From a checkpoint of a small transformer trained on Wikipedia: 10691 steps.
Each number is 500 + 40 x the weight over the matrix's rms, rounded and kept within 0 to 999. Layers, rows and columns count from 0. Numbers have three digits each.

# v: layer 4 attention value, 256x384, rms 0.061, rows 194-255, columns 64-127
# o: layer 4 attention output (transposed), 256x384, rms 0.231, rows 194-255, columns 64-127
# up: layer 4 MLP up, 1536x384, rms 0.0813, rows 0-37, columns 64-127
# down: layer 4 MLP down (transposed), 1536x384, rms 0.0791, rows 0-37, columns 64-127
v194:508535517521508461522533509470468441473421424519552490443489569500503514517544466473505577463510454469491519446489509499455582397543556532537481509513512453507554527482549537520578512539475490
o194:472388573539464620531462550529496558534497470527526418484532605447537461532526577576513495460562472465526484512538465529489539519418479481479447447503489440517493521460453496449404518547569425
v195:482492495441460555489527515529497585450519511600470478545466487509508486510479561414479526488461487561612493533605459542486525498559513470513538553463474514511515560539564491549490533491544497
o195:570566483482492520542493422547470505463431567536538593465494617473545575621479556514448403500492526450482475488545505534507518500509480518503531440466514539579407470489510501520446544434530624
v196:472472504507476487463476443487453461532544494453467481510512572459516495436564585491483481471548502551548431472487503529507518511493548450526501473484505522535486533459469550485445531535526476
o196:538513557522547508504516497425568537558523499480514522426521561484515492408537455463443525521517467540508570497442535536548529494545460516414485458538463365550466468543464514486528503510496506
v197:546504456548510524491504521510502447521572559510474451478456482520555508499458512546411486472535509536470463511499516495558430545504513511441493458505508471530521449575493536487523491501563550
o197:567450430410525470557434394516539515484474616499459562464533531500424466549584567433501477497554523476484505507521538496533456447539487434407462485466532519584467533503526452555462466548479482
v198:587527517523515541519471578504507482466509496461486521451468520538467503463475500550529505501531415475498524455507456438458494446447527549389531511480538500515523536480470478485499501579457479
o198:514501487527458446502513574465449501537512504508540507470509464489429511515491559494549483553462469551530513477472470526569526553464483411532483477460563493477566477530525481576451547558474501
v199:553534479502540516542499508440506527521402511502415537547514534509475444463565428527511444470548447420524486439567482465485507462457488546457496496458552417511507475509545481517450462472490535
o199:482542439464581506511510425488457479525433495460558540488467473418524499508490499506607489543514509534481530496531428466611530510521536444542454490459562401542492492498466524509513449537535513
v200:533491518524506490464490459472520526475518503544474567430502512490464598473560402396511545529525406448514521502561546552533391431487448536413548494421442464475493530554505472480506489483505484
o200:537468542533508536533546527505481548494498484536523549468523470518486602456485503505542593560536532545455483493526490445441519441512497459501598483508525522451535551490580537430447436439415501
v201:499595547452515513530478411543595469501517519470523478487503527542494510428486467548582506383482475551507496465475643480425502505465485432502467511513510481513545527463422438499413477540421514
o201:430495530473482525526498498496552393528455508474538430478474463542484565475487560474449377522471560524500487573591476487495468510461486539480512526478526433523469505504512430554474478514518518
v202:486454531461502501512545501541470537439522499515490461526518456500445527518525525523474380579523482503514557490531543537529504468495474545477537423506563532485548514522443497572508516490509467
o202:471433403536499485475483450527387450492435488506629482506496529428429477476546449487575542492511451565478469461491532505501529535504476516503485514472488571498432561503555476458552472439488555
v203:490472539519466534506592541530537542485497489494497502498510470507507448537493491524484498564496494508531457599525450546492514530507519556471496420486455459521517451557528452459511491433474518
o203:497569445495465591543562576534467463532514464509519459443492540513483487492462446417475554475529444486568526452506518488492537496488469429515552474519455521531536524518532544495538572490453480
v204:523512548492520466492565465442541511533464424547522445480554492542526541555469498552553531408390480500532533458512558443460518444514480471490497487549454498437433433510525525528493445543560536
o204:486544484629481455513475502543530480546498497525561474561499537533424527454498473426412444466534562529455507481448474456463451508628452458576475534453487493521512477478561500503495537471485561
v205:556536552517505496515519466497488408508477469494491503565494550542495587500475413493502512579505505523437455481416500469462501495432497517519431460571475546588545553418454505463465506515448543
o205:473444527497567476525529564504480482503493473473483451539483462490508543448480524498394524491504516534584498537527500458560483477436521533447499543463508580483502467543457463599484474467456540
v206:475481515482474494486518495503459424425569460552472523438493509527458495571468460361483485508417489442551490434605527496502470490527512488513496497494417488535453511509501493471515526487547499
o206:501502559499590492537565470419503526535524495489509565550553524431551453488553544492513498550505505514538504492484396473494531471504599493477464478520468435553437406453477540514494504458519539
v207:406534501481480529481443486572509510483437485530526411519486440475568470501502503394478510529469573483507567537511416582449432480445504472462576502486523497477543598514512544484419434492537520
o207:524578472510513504510437428519494523473561502498506585411509488502575475495489438454511510500522598549427480498542495510507537483466486455526446455518445507437442513586513577562605448477529570
v208:487480514435508493470502488520534541510456454596450572587498512490470530498487484473482491504437585498495516522423501504495506544507467563504524520432503456478416454483562411511484489507458536
o208:521543459513543461476528564495491480491515461486561478511485544511576453487532516437528474547478480512458482457456508506489446399526426548488454522487459550471467523461535485512492482480544447
v209:540427519504520566469523487551471495497577523522445539477498465477488487434578534558524578477474502552500480488525469560542547531518518435566502462504481460570532491476568461500442482522474489
o209:561511508474504564499519456467483511457419591502528589496486522438459490536531497486584508430487559491535446529494540543564433517516481570535497456484564531518529437466595441494490480461552503
v210:577436524517425519529519500569504483431437552488532468552490522431529483442475553513533509491487526546533547491538490513583461489532510511514475521470499570560501505453562465483508389544474500
o210:497564574527466482405618613463508504478532508469520537530461484500568524504530467537597431540443458507539394416579532437480485506514443445551419591551498523512477405544465483465437506471505504
v211:504448504536527405484450513562495553548452485553405450463468532495610500508480549523394502477508526488457563502494414468504594568482463556484500487488518529531443489463488507430587547554515588
o211:497495448425529452457524459469422517508526572579571522501527569482534510503568531444522570543553502499496560484444560502491449557553547502431539456479524530488488483503484515588561560585491546
v212:495468448541517473449481523514475492504456539512543504564549534448481559498516450458522447486527534491473427507570548490448528513373479401502422560562534449520563466540508571545474557535565529
o212:440469481443428637535459521444617596484434538514476558564449467517488555521530380458561382550518546488525534521517460540530448468581526524498430495573501580516543464403502449427555554438576488
v213:564463519510478526468503494596481500523519442525457414562534446531539507488438520469547497505512507564566489455473535527522508534502532455494484476402540478494563486530586481526476637509506471
o213:492503537493576574530478576452557443510490541464569513445528503469565570500536481438462479418506512550550482454541517529521503455491556472465464482543501542470522511506516527447463469562583483
v214:536497470436411517537509489456530525473488494530512523452451528545463519522569547546459545547438512484456474494502485535495425526467502562579458435505536486465486576502429572551535461430522496
o214:516580459508480546570483508502436584552525518504484429512527472508523441466462470413519469550527565462543572469463489474460545517528547497492538509450504502499493472506510412415444519519505529
v215:476452440520439549501497442478546417457497536510463563572446575482560498521527536448505490524466451570444522516494555468429571508469517490518488397503519471523576510481518524484541529503559546
o215:470558538550496570557525492565483492537471487459465550508471459525613482497436537462575452491489477495498508473440518478529617521640434513410546461487571385570438551443513556494529451574436461
v216:568505479543499461426527457563537477531466449477483484557543546484497507524459569528538521510529463403485485548498512518541538562459485506471509483535490476523469504496552471474487634533505552
o216:488434527459615478477475514508491429512497567483521482484490472480497499501487436501497498504514449467441489547535517516483446494523598490574529489539495524491492418412450507487443488467540554
v217:570482530488514481523567584417453501414519596416480522492502607496440551518492510460500483499485496452495595403466587480393612521459481480485471416449478491575499544490532533492547534486444412
o217:545488532519499504561557508498482574438437484540471555506468540531453462510536546581561482570530427480471516573531511446505517449533509471549542449474498493485463568455461538492407478501509486
v218:497497543488461609544509432526448422571492533502560483517515476521481497481531464422567478579438468480491517455466482545510494553535451518472542506538450502497564520538554447449488493481459471
o218:470533499506478456542546545516427513582474555567421496513510553533547535552480508536440499495568598466478498493557469482483489523435496522466475502433472503458526450446526453536521602424488473
v219:528560509494460520546556530471505504491398454419455496472429500524487404480534525524480570547579440501426499565509545497392537599550448501483507510521476505582521529458563479494551485489459485
o219:498471467504380586487484430479495514494516485543426477497512430603512512594425493503466471477526422462560545591579496500450531565497513566436459491531558567502523506395504508534491489499393468
v220:521452467491472495450477480484485546442528540551485495454499491503480504516533586427509490577490474550561441502495473635480489472527534522488584546539489523450477544520422566476525482573529507
o220:494451492560492508514567603427532535534427548489543497521522558444548569458422466385423500548564498502549493442540477557487560524535487567588489506535612507477493514500496464480464461450481572
v221:497528477534551505494489544487513450427488522488424523438542500479446452460561538484439486520547437455454464430552485483489553538494544467488523428508520485467517447542534509489487472457512454
o221:491374553558436510443579384517510492476529497481462481451516506491411535447532493607533474579472468498537503483500508526548462439427472473518564467466454543522468529489475444548488454511557479
v222:561517490454495501503507429521488583546486452568521490500503519467476592530442582493445451424505527494540536529536446411500518572509489533557446434535440414571475415561499508485440459489470499
o222:436503497407600514449507432475442533510510541490473487504521462511492527586517580465481560562511476505457486539538474581447476480559556480545441557409436463510458457482503539464542451418515539
v223:528460535462501452468459468555479502458556569497521555425464475505524429520602559448464535414598452446506529528540489433519510491474508537491454484469501501552534549485519479442469478519508543
o223:492543484542544468434472449512514524491491500505571552510515445629516513468419516438559439559489462541496475622561461478420479446589466510489473553482503488476485500497556559544533498536466492
v224:480519520487467562511479549546502570586497505456561463446510438452521499557548446527374427460492520518475473497461529474532489454515499497486499497432501495438512479554522528501441561511478490
o224:459512463400481520486418438513465514473556485494507491492516442574553508581458434469463554452530517534433463420550537486487454513502517468572503469457526500492630507462567478535558466517529512
v225:567441519490463452460502432517566430489489546482490493493462519481587543485440505547477577461479481441565492559520507606438491456487457568519503460565456499504537471537524520540531496492559437
o225:426562412519540547485505535433524512516435547519438556537487463502533532441476398444527411478502515466515539513483498468451583482471470504499482466479501640509568493484507576449502575498457482
v226:447454532462529476498619533522569524570534506473433507505432460513517559545552473518440471457470469420554481478484550411561497532489515526541495533443429529481504416533552522415506575537494439
o226:477506528485536422434524465553452499569409505538471447522520494521533558483497488511551521458509426453498503481540513501468501453476508503534582553450491522445538540463452490517523492503448486
v227:460488536543509510550469476468465426551466442523474495472443449471494497527501512517507485560493506428502503539430495485486436485456450490546440522533509506565551510388522490512463531495467505
o227:453490504460506539561497565558453506502483489497451580463503495480541513534514550518438576519523457513513484537466519476474522499488479496475522456483568515525536565448501518476434470494476512
v228:486497479471445494522472507479572488529512514478508478508448444466455550558607464527468445469522446480498465477555476614565480479469471488453452456538489497428507506432541520471517540554513504
o228:450419552559510592531499565478467551549509530456560551537538403496584463474475479500539536470465545517483491467540446490465461460531628465429504481501506492510442500463507498471514494496498545
v229:520528540436510478453464524476546491449445501576407468546504473497525444459562496395547533498506460532519570514561492444523506523550501435453410390484519541452455490421480383484503555494494532
o229:490505599560558533536472410449566493492452489526498524572510516498470517507497571505490538488533492543513437541502467407502498479534460433454473487551461521467519546450511567457492462516570480
v230:502511592423563581419468543423546438519602448500538450515464502502455407597476497504529522501490583492428552499447489528555546536466507508517564552504508476470488443426463450477555528515452514
o230:524535472511545557503465476521507448511532484466505499430451575441495578499485477486489485507560600513443433488517603518462445426463484500552465504475536496583475494496555602474524543510462508
v231:490442507585475551490471414511530399385494486580482500537517510417595458477478619534477524498515479472465533473461582516493476409504542499493464476522529458582429441497450587540530472474515524
o231:485577476443536488511490550561477447461486490538516404438545459516439533527530402561528503564584598502501422577436492500515452422501452459481476371552495517496485524373540544511456475491462502
v232:478486528463507574510507553414505568421438474481504475451569422493501512526508470553512434528568492519529528389568589457526482507458530487428487396475570467580514527548425476435578552435522474
o232:457506453533519522550526443516460390489496494462454468488455447491482401469506610516501509486426512519456457537491407517495543562507498471525545528513496475547405448532484489442545477476526542
v233:511498511483536476486553493527476557421447496560526420422503500437486464434507482565522461524539507522433580496455520481435499483507479472568486485472462455569518588474594545457464459478537477
o233:466509487509414545431408391555573497522494492559449452508483481506538513583418470568541473504548461503521468493484526511541533464582527581514448499547472499494484444508511487473476479479539542
v234:474586524497520518515487493460502495402483513442462566520521501488499491485483472499504507515479459536494522616522477458431521598553438460438447445444485428508516458472533517502485493562483508
o234:489468502526489469488433472550525500512589508509499525524471464476503530515378502590531445464511519480492519606435573508529485430488522488476522476515520550527529461481566551473490505482578523
v235:481504444543507533505587515529475500460486529474507461517479538536430525593487440502554564465463513519500476543489480496535544516475474610481481398421568591552473524502493495423554611436523470
o235:469477547409485457487501514504524524482436539513491513520546434516490457491507428460414499486517502461509494496491544509484444560484570492558512510540520546489454511527494513502539595552521538
v236:428555434501475484479532506499438509494541519405533523498444497507561533511473533490501475498540482520487478508474526433508536498429499456457522548439552469447521477468498533506517485466550491
o236:500453595438518544458546516530500511489435541428443516506564478467544448515548513474530502462478482579438468519409481477458549525477506483531446509505539516478527489535494565534506521541508542
v237:403527479445477497468397536499451515459483426519484439447489516513547589546500505511495422493477474533544483435490514454505538460469424400482460538552462514568484567505514534531494468492511504
o237:493508490554453524536518502505442525510494470479471498491480512512469461402562399477451564568478403498495494501498410435536509512496487554514497480456560488572517539453453512518551507510527526
v238:461514585504444476517537503454538407518425461390519544491503485563447497554572550442504529564498544499534477460570525503522502451514519488430522572564496420591465502503512484461524466503502497
o238:474436487551483508544484572505499488523580524453533432539523444505493535471453493431580555556516524566511502600554459426477461493493485462505467440570528384483499495533535471450534469478455467
v239:493496611475427453488498492590504508446454518523522519486466499506465495489505470518452507585412544503524504502538525432491494432490461505471583582469527484483442545469453525483487509494512491
o239:467470475473545420553532579517481560588456495490506373560502517570489460465543504371564545554562524559504443504507519434450498447420434505465602507598465573429549481503465494588541525554481531
v240:505481460483543484479515494515573530483510525476502592456464486518545489489470517518495550469511522479451467455446469461511556538514517512449516469523559448543524472530553486553414527416457499
o240:506509529473504450524537417533469446493552520540469534469517461444458461464563473532488387506544466450533482459498516505591574523538419506539500529516471446482535361523497496561462477454454458
v241:481516520454488495541438465482435453548512478508530485539499455468511514518552519462503533550489545494515541525473559579542488478464481449488495472475524474528493500570422458473519527476552514
o241:562469499487448595582521466455525511478427481493512513520433483492609387455492478471504500448503512519480480523499546460473510457464550545485564414478434477522572439429490462540541487455497507
v242:461553416529508510534501441578584552490525501465485529500430526524581534552454488478518369448520525430518518584468487494562424530495484487487499475553471502474466502434526482446480577510484427
o242:537491517449454455511549519505618386489469466432393545445487541536479516490563539486488564540528556477481549537492532497494493471486608511487527582513497524473528567530506477430492520441525566
v243:592514473488508520483566435527530512496533469467540558577515511512525444484518487497479456517478476513496488569541493537530429503478502502559523498507446525478451512547459389500444530508532498
o243:470486486442549425581521498477545477497482502504561513477510504522513514459543519460534535513454468445569559528400510502556610503457409554495513519529588533540464477547505507447553443435483548
v244:468483504534472495546486465467597527572438547452511496429565456432553574516425552489494508494485509405470601438479473474486528481541492500566461511471465523513549452516488482487449475518523493
o244:412525538498493529490591438454539563499545470454477563459558559497582561503484479483420528534511549507478535482525433475461418439379420539573450509400477545527492490478496519526501512475413464
v245:467507449431509496450458516552508494550437490602481518524562500473469500540551497414443471496555392453561471522524517484586542539541549513460540494396453501492547497521491488429494462445524423
o245:479501498465554464502475524510503484546481479464552523465502551501516423474579618561453524499484407522486472469484530437406588523480481536539566474462467521525396523500514596448495526465497516
v246:467489521518527558522445475557538565494522394587493468596528467497531541529477480486544586426481476508437544452510448546484467464417467470591541534463486514535443533472554475491472472507483511
o246:537539545461442528547498495572479503482509532481500641473508489554478559503561480486510579504575485539558407468575548454514448539511470541486466460536489523521531466653508510483490451477483558
v247:542522520429518474437445446438498475592580546517517457494511547552581547506496528513527490542584536520490532594416555541493550514525524505491495523535452537527522516589471446500526500512516498
o247:516413469472557532554547517528471468444354504505489495503474522510478524489552518525486472546481526444499446564456627493519480592525535524540564579504569486465512548532522590427497469417484515
v248:552562470531406462579466489480431467572486533547532549555538430466509562449545568448520453462508418470464526466534440497520500465450478449408484609533521413453510531506511420515495529496511523
o248:537430534475517551448577501426506567515430508555527540536471465563544435535507493494476550428477507521390530501517458546564491515430486497466555544527525485549493537491464439507561486512429539
v249:557502456476581478472527505445552499469563413532542477462551545498499492491483496428512513532461479470425442512446474573436477520460510483500497506466538553561487517470472480517532496460519506
o249:558497518530538565533547525496491469505494488502524505535522550467554517507444476504530564507501509463528503536414476505498461487529500536505514459493471489467531496520464464523509502500500511
v250:498538421574407488446451520482540473500471563534523474543471558463435506472551505418442466454456528514527484404465454423604480445526518508463493541568550536524475490453452517434474507454486540
o250:486575552510542459431492433449489545572593447447414494452496518485559473508564428495578497563462575483525555430438367493564475467487438485451503494527502475493462504423493489484500491468445497
v251:500534444515441478431567594482472518592461555525404448543513389513485468508524574553501475390436465471527499519444538536492470486444528507581455474547512458438490483558552573485486475551462460
o251:518541465553488490469541411555468379475472496513533501476525514527553453614478494514481477450549477511454536521538497434437552545465551545429513505551527484528511553569522469504461450494581600
v252:576442422450477554476526446462442478560500494493494548539527543458485558517511554509442507629473494504427488522461485557510439484494487502466511507569534525500483504598509552466520495477506454
o252:503581539496578439593430462491492514497518514539520503566406495484388520514454462462532519588443517455500505554479484524496467496597468547408530538443494502495561544530485510537471505455541472
v253:505524450434486461495549578525605517510549538529482543489502525509486516455517539483504487523560526514543446504488476486506474539609508553529470499513545465486488442491516511486556490576443514
o253:539566523516509481517543498477474459489434500508439445432475499473496529483476576466541526475506428477515472502491551536514559570538497462487520494431563453467379472491539455416482533495538538
v254:470558440558480553525562460515557543467496551423464397502501470509610571397519484476490496459468527501506454548570447481552508472531558564468480477458567491517518531579490467536539536531510509
o254:572469474456508511532518578471552494457513423493449490474509492463433497524457504432451489493507559511470492485485465503519538521449474511542490485548520540494555553566537485446549455510418416
v255:496397473434524560514496477524502574532548505492461522488513528451488551497513413524549410551488499570522520530430444539465591519564495499553511548534514476483543501514525472515481440612499558
o255:539458521449430550445514485410534489595434434505521477526500462551466524522605537425490537442460399487511601486533586489529512568493453556378470547545463422486502542530550498443548558489461484
up0:486626517506472399487446491495570451460486491469392473509517499437477483476573493532554474581450516554548530471523447552521494415494455516434509479500503522572510509537498520451543495524492463
down0:484445448478562503516480524451548481495388510508511496496450479555562475566533488512501582519552488504486525504513494519478556437568560429550477501528437472532480480489514408432469529502557559
up1:473450551532538502483521406491466576553500548564449459516490582496574468545525507507498486478470462524496542510495476550539488522536581518453473410499477519539488459558520519469485550475505550
down1:474483533439454544469559533499507473527468481507498542572516471515589536497493552497460426528439511549483529489537522485497504527542543540532458453516506549430467561477496523444499467526480543
up2:484468493508489462445399490469494516480466487479465492504476423536511480461448497535466522505490487546453437450474479543499420407457487502503545479508492473512556526476504512520513575552528509
down2:472529561505534534458424472523509492504489483452543494481417437442505484542506568502488556552486473468521475472494490416507466395504480506459502467496488483479511545503516541527543523465464607
up3:509481610477480522535538486496505505525503534494473481495441522504538417537427518568496616411490503460583501572489515436529449417523489508521523502459531495456508476503514493533478476514568487
down3:457540506474502489519499446508472510500535461531494485495489501565538501519488485529514497443556506534525579578480535513480497545511461546484457502496500568509475561544447497498564527524531418
up4:485496439412549521542531439528427502386504510567500508530465446507455564509504502648533415421526527432525517488517534565541545479495513485465534403462476516442514555415478532480436505454574495
down4:522558484418515541488472583494536530396423522560510516547490513491474503547495476488528468484483549430509513501409520530460416566493568507491480494546519491524468531554528455576491464542485513
up5:500529566496539523493481566478460482421471537506514475506514513482517517446523487466496511483431504443516567471507478480544457553540511523496481530560527497578461513562470552539545430439507506
down5:573546493492528466504521526416441529544503565538477431478523417482528451497469469476476540496509486529580506423416437518510463501502557456491543497512535520570466556531550550480530449446537468
up6:562520493507490490450486506470438519520521557552557518487498436529482483531496482537472537576453483445561435550504537549522443510450489569488527498434499424563481507460423468474526510471421468
down6:526467577429531512512492524512499594548512460549484566530573490538491516457529520553545455485484510523516508474583535381445419577465500473494524487459508466517486502588509381551522524533469472
up7:530417489501524476508532516565521512494476483484450494446577510529483475526502524480511508462522471527561506510433481464527520496469529596530501498509458489500503464500506506545560467468527616
down7:481492469417504477433519479491451448560555432456481588544488526520512436494474491513520461493478492601515529454491453527527499450430456550559417565511469530535481499562526481495610456432477521
up8:459568455518484451495624513530452411438532507449560512503446548528494538471565526449437422548483536433467538543457561511423522441506411603430475453490523479504556496536493468430440456482486452
down8:516535572517462517492472479496486434476530459508502510468527542491559524493519538507484520458529480527446484564534452439479602519460510570468510456538467468452461560521593423498583531437510545
up9:524473460553417507501476523485487417516519468497498426530446498502550526505585425490496450562495476442424487482538538554583543583519501499522495469503521527489514476490520521559592444493517473
down9:446513478499455522549470445513413492537504540461485482514442505373501546529463533529527412459524493513524572499568470508481549545480518545488546511497536477490507478448495512485506441500502451
up10:514451560502586477536516545460507488555425492476429433621469492483458520562504469431531510471514465501521485563496385499460483434523557465476424495500489506486489476526509474485549445445504498
down10:548527485525442570511530506539387496477506593473503515553473509498456512528521587495563481528482462543530496545563473533492485474465543492545510486468542436510487522462498580523564463548486477
up11:480506507509551538521543519509544488542523500504477512474541615465509454512515489462530490518504480444526546521477491455478445460558402533541495367527501512477551529562460541468510455451492526
down11:484544468446446467557599469486568402472469467575523514509457458445482425527442525500424444428484533524495466618532422504461576501496465505508477570489504522477514495469496526457431510498524487
up12:444495530485522576470514494521542511504486543557463428504496447501467546522523520508453386476509514457427547487519531599581468467581534478562481516473493455503487443490554462531539548508495515
down12:490517505492445485505493543559449446545443501417428533469466440496515564542461475453486484474437487476405520548429515439486489516570543469466614468463447516448463472514508517559524517516502511
up13:561482512438424481457515513474407436520584473508530432469478560502507517536436538538524449475507562507456528572519513556473512455423487465550501441522543524551533498492419458470480463532543550
down13:574390501515438446489530472534494505529473457431481453427442501443506442542615486513501497561499554529501432444492520491472484482531544542520497395535506493495445503472470475500483441480483534
up14:526484465503530535599475552515582465528578503512469503544429483477507483465448491508463517487528453476453496509479446480507529506511483494492479551554435529510575556530530544488487556520529576
down14:537501491512447539466526507497447458539508506474524565489476508500472444504508516547500475515516488431476463530518538559570515488467445441547468550494511522498496447518502494500482479574534494
up15:491546507517472448461546523458544481538515556484476471550517560433487520521391491473553496512518520471483436467536500457486532465475507484455508495526497519432594538493531488491452458483536489
down15:498570526501464455467514447389475522504444501505489454534549561468514524597417466547531562510414553467453456498489484475510565490441500483507464493529411476486519504437572529479489470440481474
up16:546481547532480548520506504492500511581486546537508518479529531477470484496546523517470550435492513460514512485481483530528570490579456516492504538635501489521492483446553485519528626554500529
down16:517497549507554462507434545507553537476511425563477486622477524501483541533517444480528491450576488512430532531488474392528510509440588465485505576478520554525494415543548510479506506541475491
up17:519476466487495514585500542476526522524441535489541467550503473471535416545516533445461479531483434567462452503456494504522574445486568492512494518517494461610487473514452474535470439496413502
down17:524462646506527524531563502582429467583475528490445484502533555471507557490516469471525521526501472510469484474463520457531483479509545559529537528493470515492552481433482489535505496516506551
up18:464514559476478459510543493491512485520440462473543496484490477595515471600441554530521481435489536509534554512593472529502470431494556487499482493495489505430500525453529506510530488574502564
down18:458603512503504449523513455472527504575527477538514516498445548490551474434523435503460489524474520570451503522517553488513507453493516461505524516479489546557556489492470388449455489471498519
up19:485565551480520520423485562451464416506486437522518508457522526484527503470538502519523475412457489533483445442440439431417487487439540486548535482503500516545580562494502485546514444537523514
down19:481489470437494567522524438527509454474438420496430511552529497478559442457503466539578441440483521578441452445505517449538498504487485439504615501520446509511483430546595490507465525503511503
up20:482498534535453509378534472546518504559427471548544427542516536467464471444609534516517448588539466486578493511552466554506478504485459446536467511560538463526536531491456496548438534467504466
down20:428436538581452485520496461505559542525491571529503497506536532564471439518551507490575525517497497526504484477516423504495467589504534507511498473546481472516453474578485504515476482514451530
up21:518553508469500504487519511528482549504539506535533440493499554506462604519577459536424417531472534443530538470469488508515418486417496546528461524414465486496546450456398622554585520516445480
down21:466475513489420444508534494552453510510492477393431522507547487423527509550496540524523480450433513543465449533459504539446563544503558590541447475568546503566504499475538537593470451488460526
up22:440528519547578524517555492544524552504493507458457546424446500465554530516454519458505528526470531520402470485498485480495480470544528555491431469473475422599470505453538538472502474443490441
down22:536496454441461517550506513389499510509497609515503534500484538518519445540548509499500480472458502593498496547479474496561499488519433456507481464469473440512465500536538509495522547523538489
up23:500573446525529474539535518465494474504386534434463527515525538454504480490464534473538477427487486493535517524511416525508469519484488514522461555535520448475506541598494487500505547556523540
down23:588452522541549452490535522547553526499496487519482524498478521555569423410411453512525571498573517472493518494495411533556494473517526476495418437444489572532498494487471460543509433509522518
up24:537441420576547475465575466534480510578460484519517494428453516486419450497474527530523476469464494520474508501508520472506487552457512514549579548430454589444462453547519521554547507486426530
down24:501548499475572593494431534485520523527463515518396466569505507502503513491447554516444547538454509444505474541454542458477446566590559556507533521484532433486501560519542526526625465478545463
up25:522446513455481543504526556573492492535546489551496425446482552502524504526524532468414501544447525505513450419424482496453495477517457474484530545445453561517498469453528443444576489511445479
down25:511515471524398473593491506508509494463497531471398509461492460509466538491464499497495463391450459443526421437483526446514469526489519549513512494524450505498488463568466561539568507459523472
up26:546472482493526488465502526475466507501552488537520518492437519510501503492529455495452490494470481470467555519472499472559526546505477480484537539502483511444542505504561412495516562488480423
down26:566496577591506520492468503495488555456581564472496512551521451527417493444463455500499451484523551409468484386459456480549485509559495550505571492514430509464492441526527503550530469501429549
up27:526468532450442415452482461467486490484527463459519519479541505508544543514461530529530514518483447504487449437516484519486517436424526481496469511471482552538537516565513506447505522478460503
down27:533545542395497403465513485429572488475475507545411516465467485522474424506502510503529510492454550497525573496503481476480510497470469487521525479550490553495469498525485599438611467607528506
up28:550561528491439493589471512447605468434560422457539466451424504580454530452416560479511471528487501524494525533501485503605480530537531530531493533530496519432539475428573542468432546459511502
down28:434493493459556505426516424488513496513533561415495473470534558481540518568467512517501481441499523515594514548478453504612508561480510486508515489475442541528485513491470477544555464529509417
up29:520550509492609584518513480553531485551534475477498478512550482507469543495477498517485440474512480430532507530534493480475433520518481487536513542426582515487478471487534539489469482483453519
down29:558519520485494482435472489471523510487525494464582567440481532499476475450550535495488535505469467472526462530534461486464489509515506595554471545481522499476499557517513461504562558494524509
up30:509473455517586518490505526513426550495508469513497474538483571571548478568493514523519468418534512494514469535507556509415426482508513509511475474503437480462537502528452437464489492530501527
down30:504522531496509458478482485454472441536480465525518428522561577530476472529460513557514448439533507535561588433533541548462507430437522491474498505501500481563460455537438522581489444447434511
up31:485474473531512455531574516542452480543553456493510471482426484513553583458446568490460554485484529461526433447518568498548525548452426494425598461499469482497465514513541529460513487411451504
down31:512465534546568544443498520561484531505548532562540523583428535412514526463498507510491465548521482508507479450553501475514496437581538488487577477482489493484523525496477515498550525496487508
up32:482509482492489497479502480426441492556453510454486532473531557515550528474489567527430519549424477481510499484446547521510490469450404386491509504491531486482565490490607467458536497484496490
down32:494430492507541508534525522446511495473364512429496470455489542496556525506472404561458474578476463455500446577499451536446513516515526531530548458489542473454529482508511416548468606500491520
up33:500408519514535473462579468557469432525435503578542561545495483455513512501497498481534506523464563498515465512553539555542468458525462504525540483414522503530571477550494503558542463458528447
down33:497474544458533551470508493458513483591501512479520423463493529532528485467538574524490523483573443551448481452443609543455452446524468449515443474455531468524570486480540486469526524508498519
up34:527547525471495529531498490474424551454442516543421531482473461531502481531489488517585444551531493407426553544569461569485510513576478530525502433486523455497492455454504490504546482529495489
down34:529521491534515461520477516497591474442560593485503480538489456550418540480469469493416477502470474472497450551442461557445499504516477512455588469540471487470586530471529518461437496412512473
up35:484561432461504456463454539488455474440438464507534498520503482528571515460489562485474502493470453574451455520500514543539567505503577393440482562447553609398510470517527485532536457436549488
down35:507560528466508524490548533560512452575577407483539497473504511473473534454515507413467503516517524540488481526559556451515493474527526457472484536522428543453518532435464530460486435478510454
up36:488511596510561423579446535491509463483592401493548458460526478448427490431542567506514589600526559460510486517481473490553546495458456469503497529492445475465512487594477488413431417522447460
down36:530547535509458494485560469508428492530546500527517446519477499552472486456619535527410458541538476543484474486525519456492569540532509479495529512471499488531527452541600474443451521516538546
up37:474470531510513496505484529584565458503427533547512478492504470514565495478472443512497522574530560484512428481463504503491509528526498506447480476509477549474521533475492541555541452506541460
down37:492470506438508493519545463500464564485507479484475504477453463605504497624530484504527444485569502535433450460396433476453511480493490549517489579513463540529525553528455546534427529544420480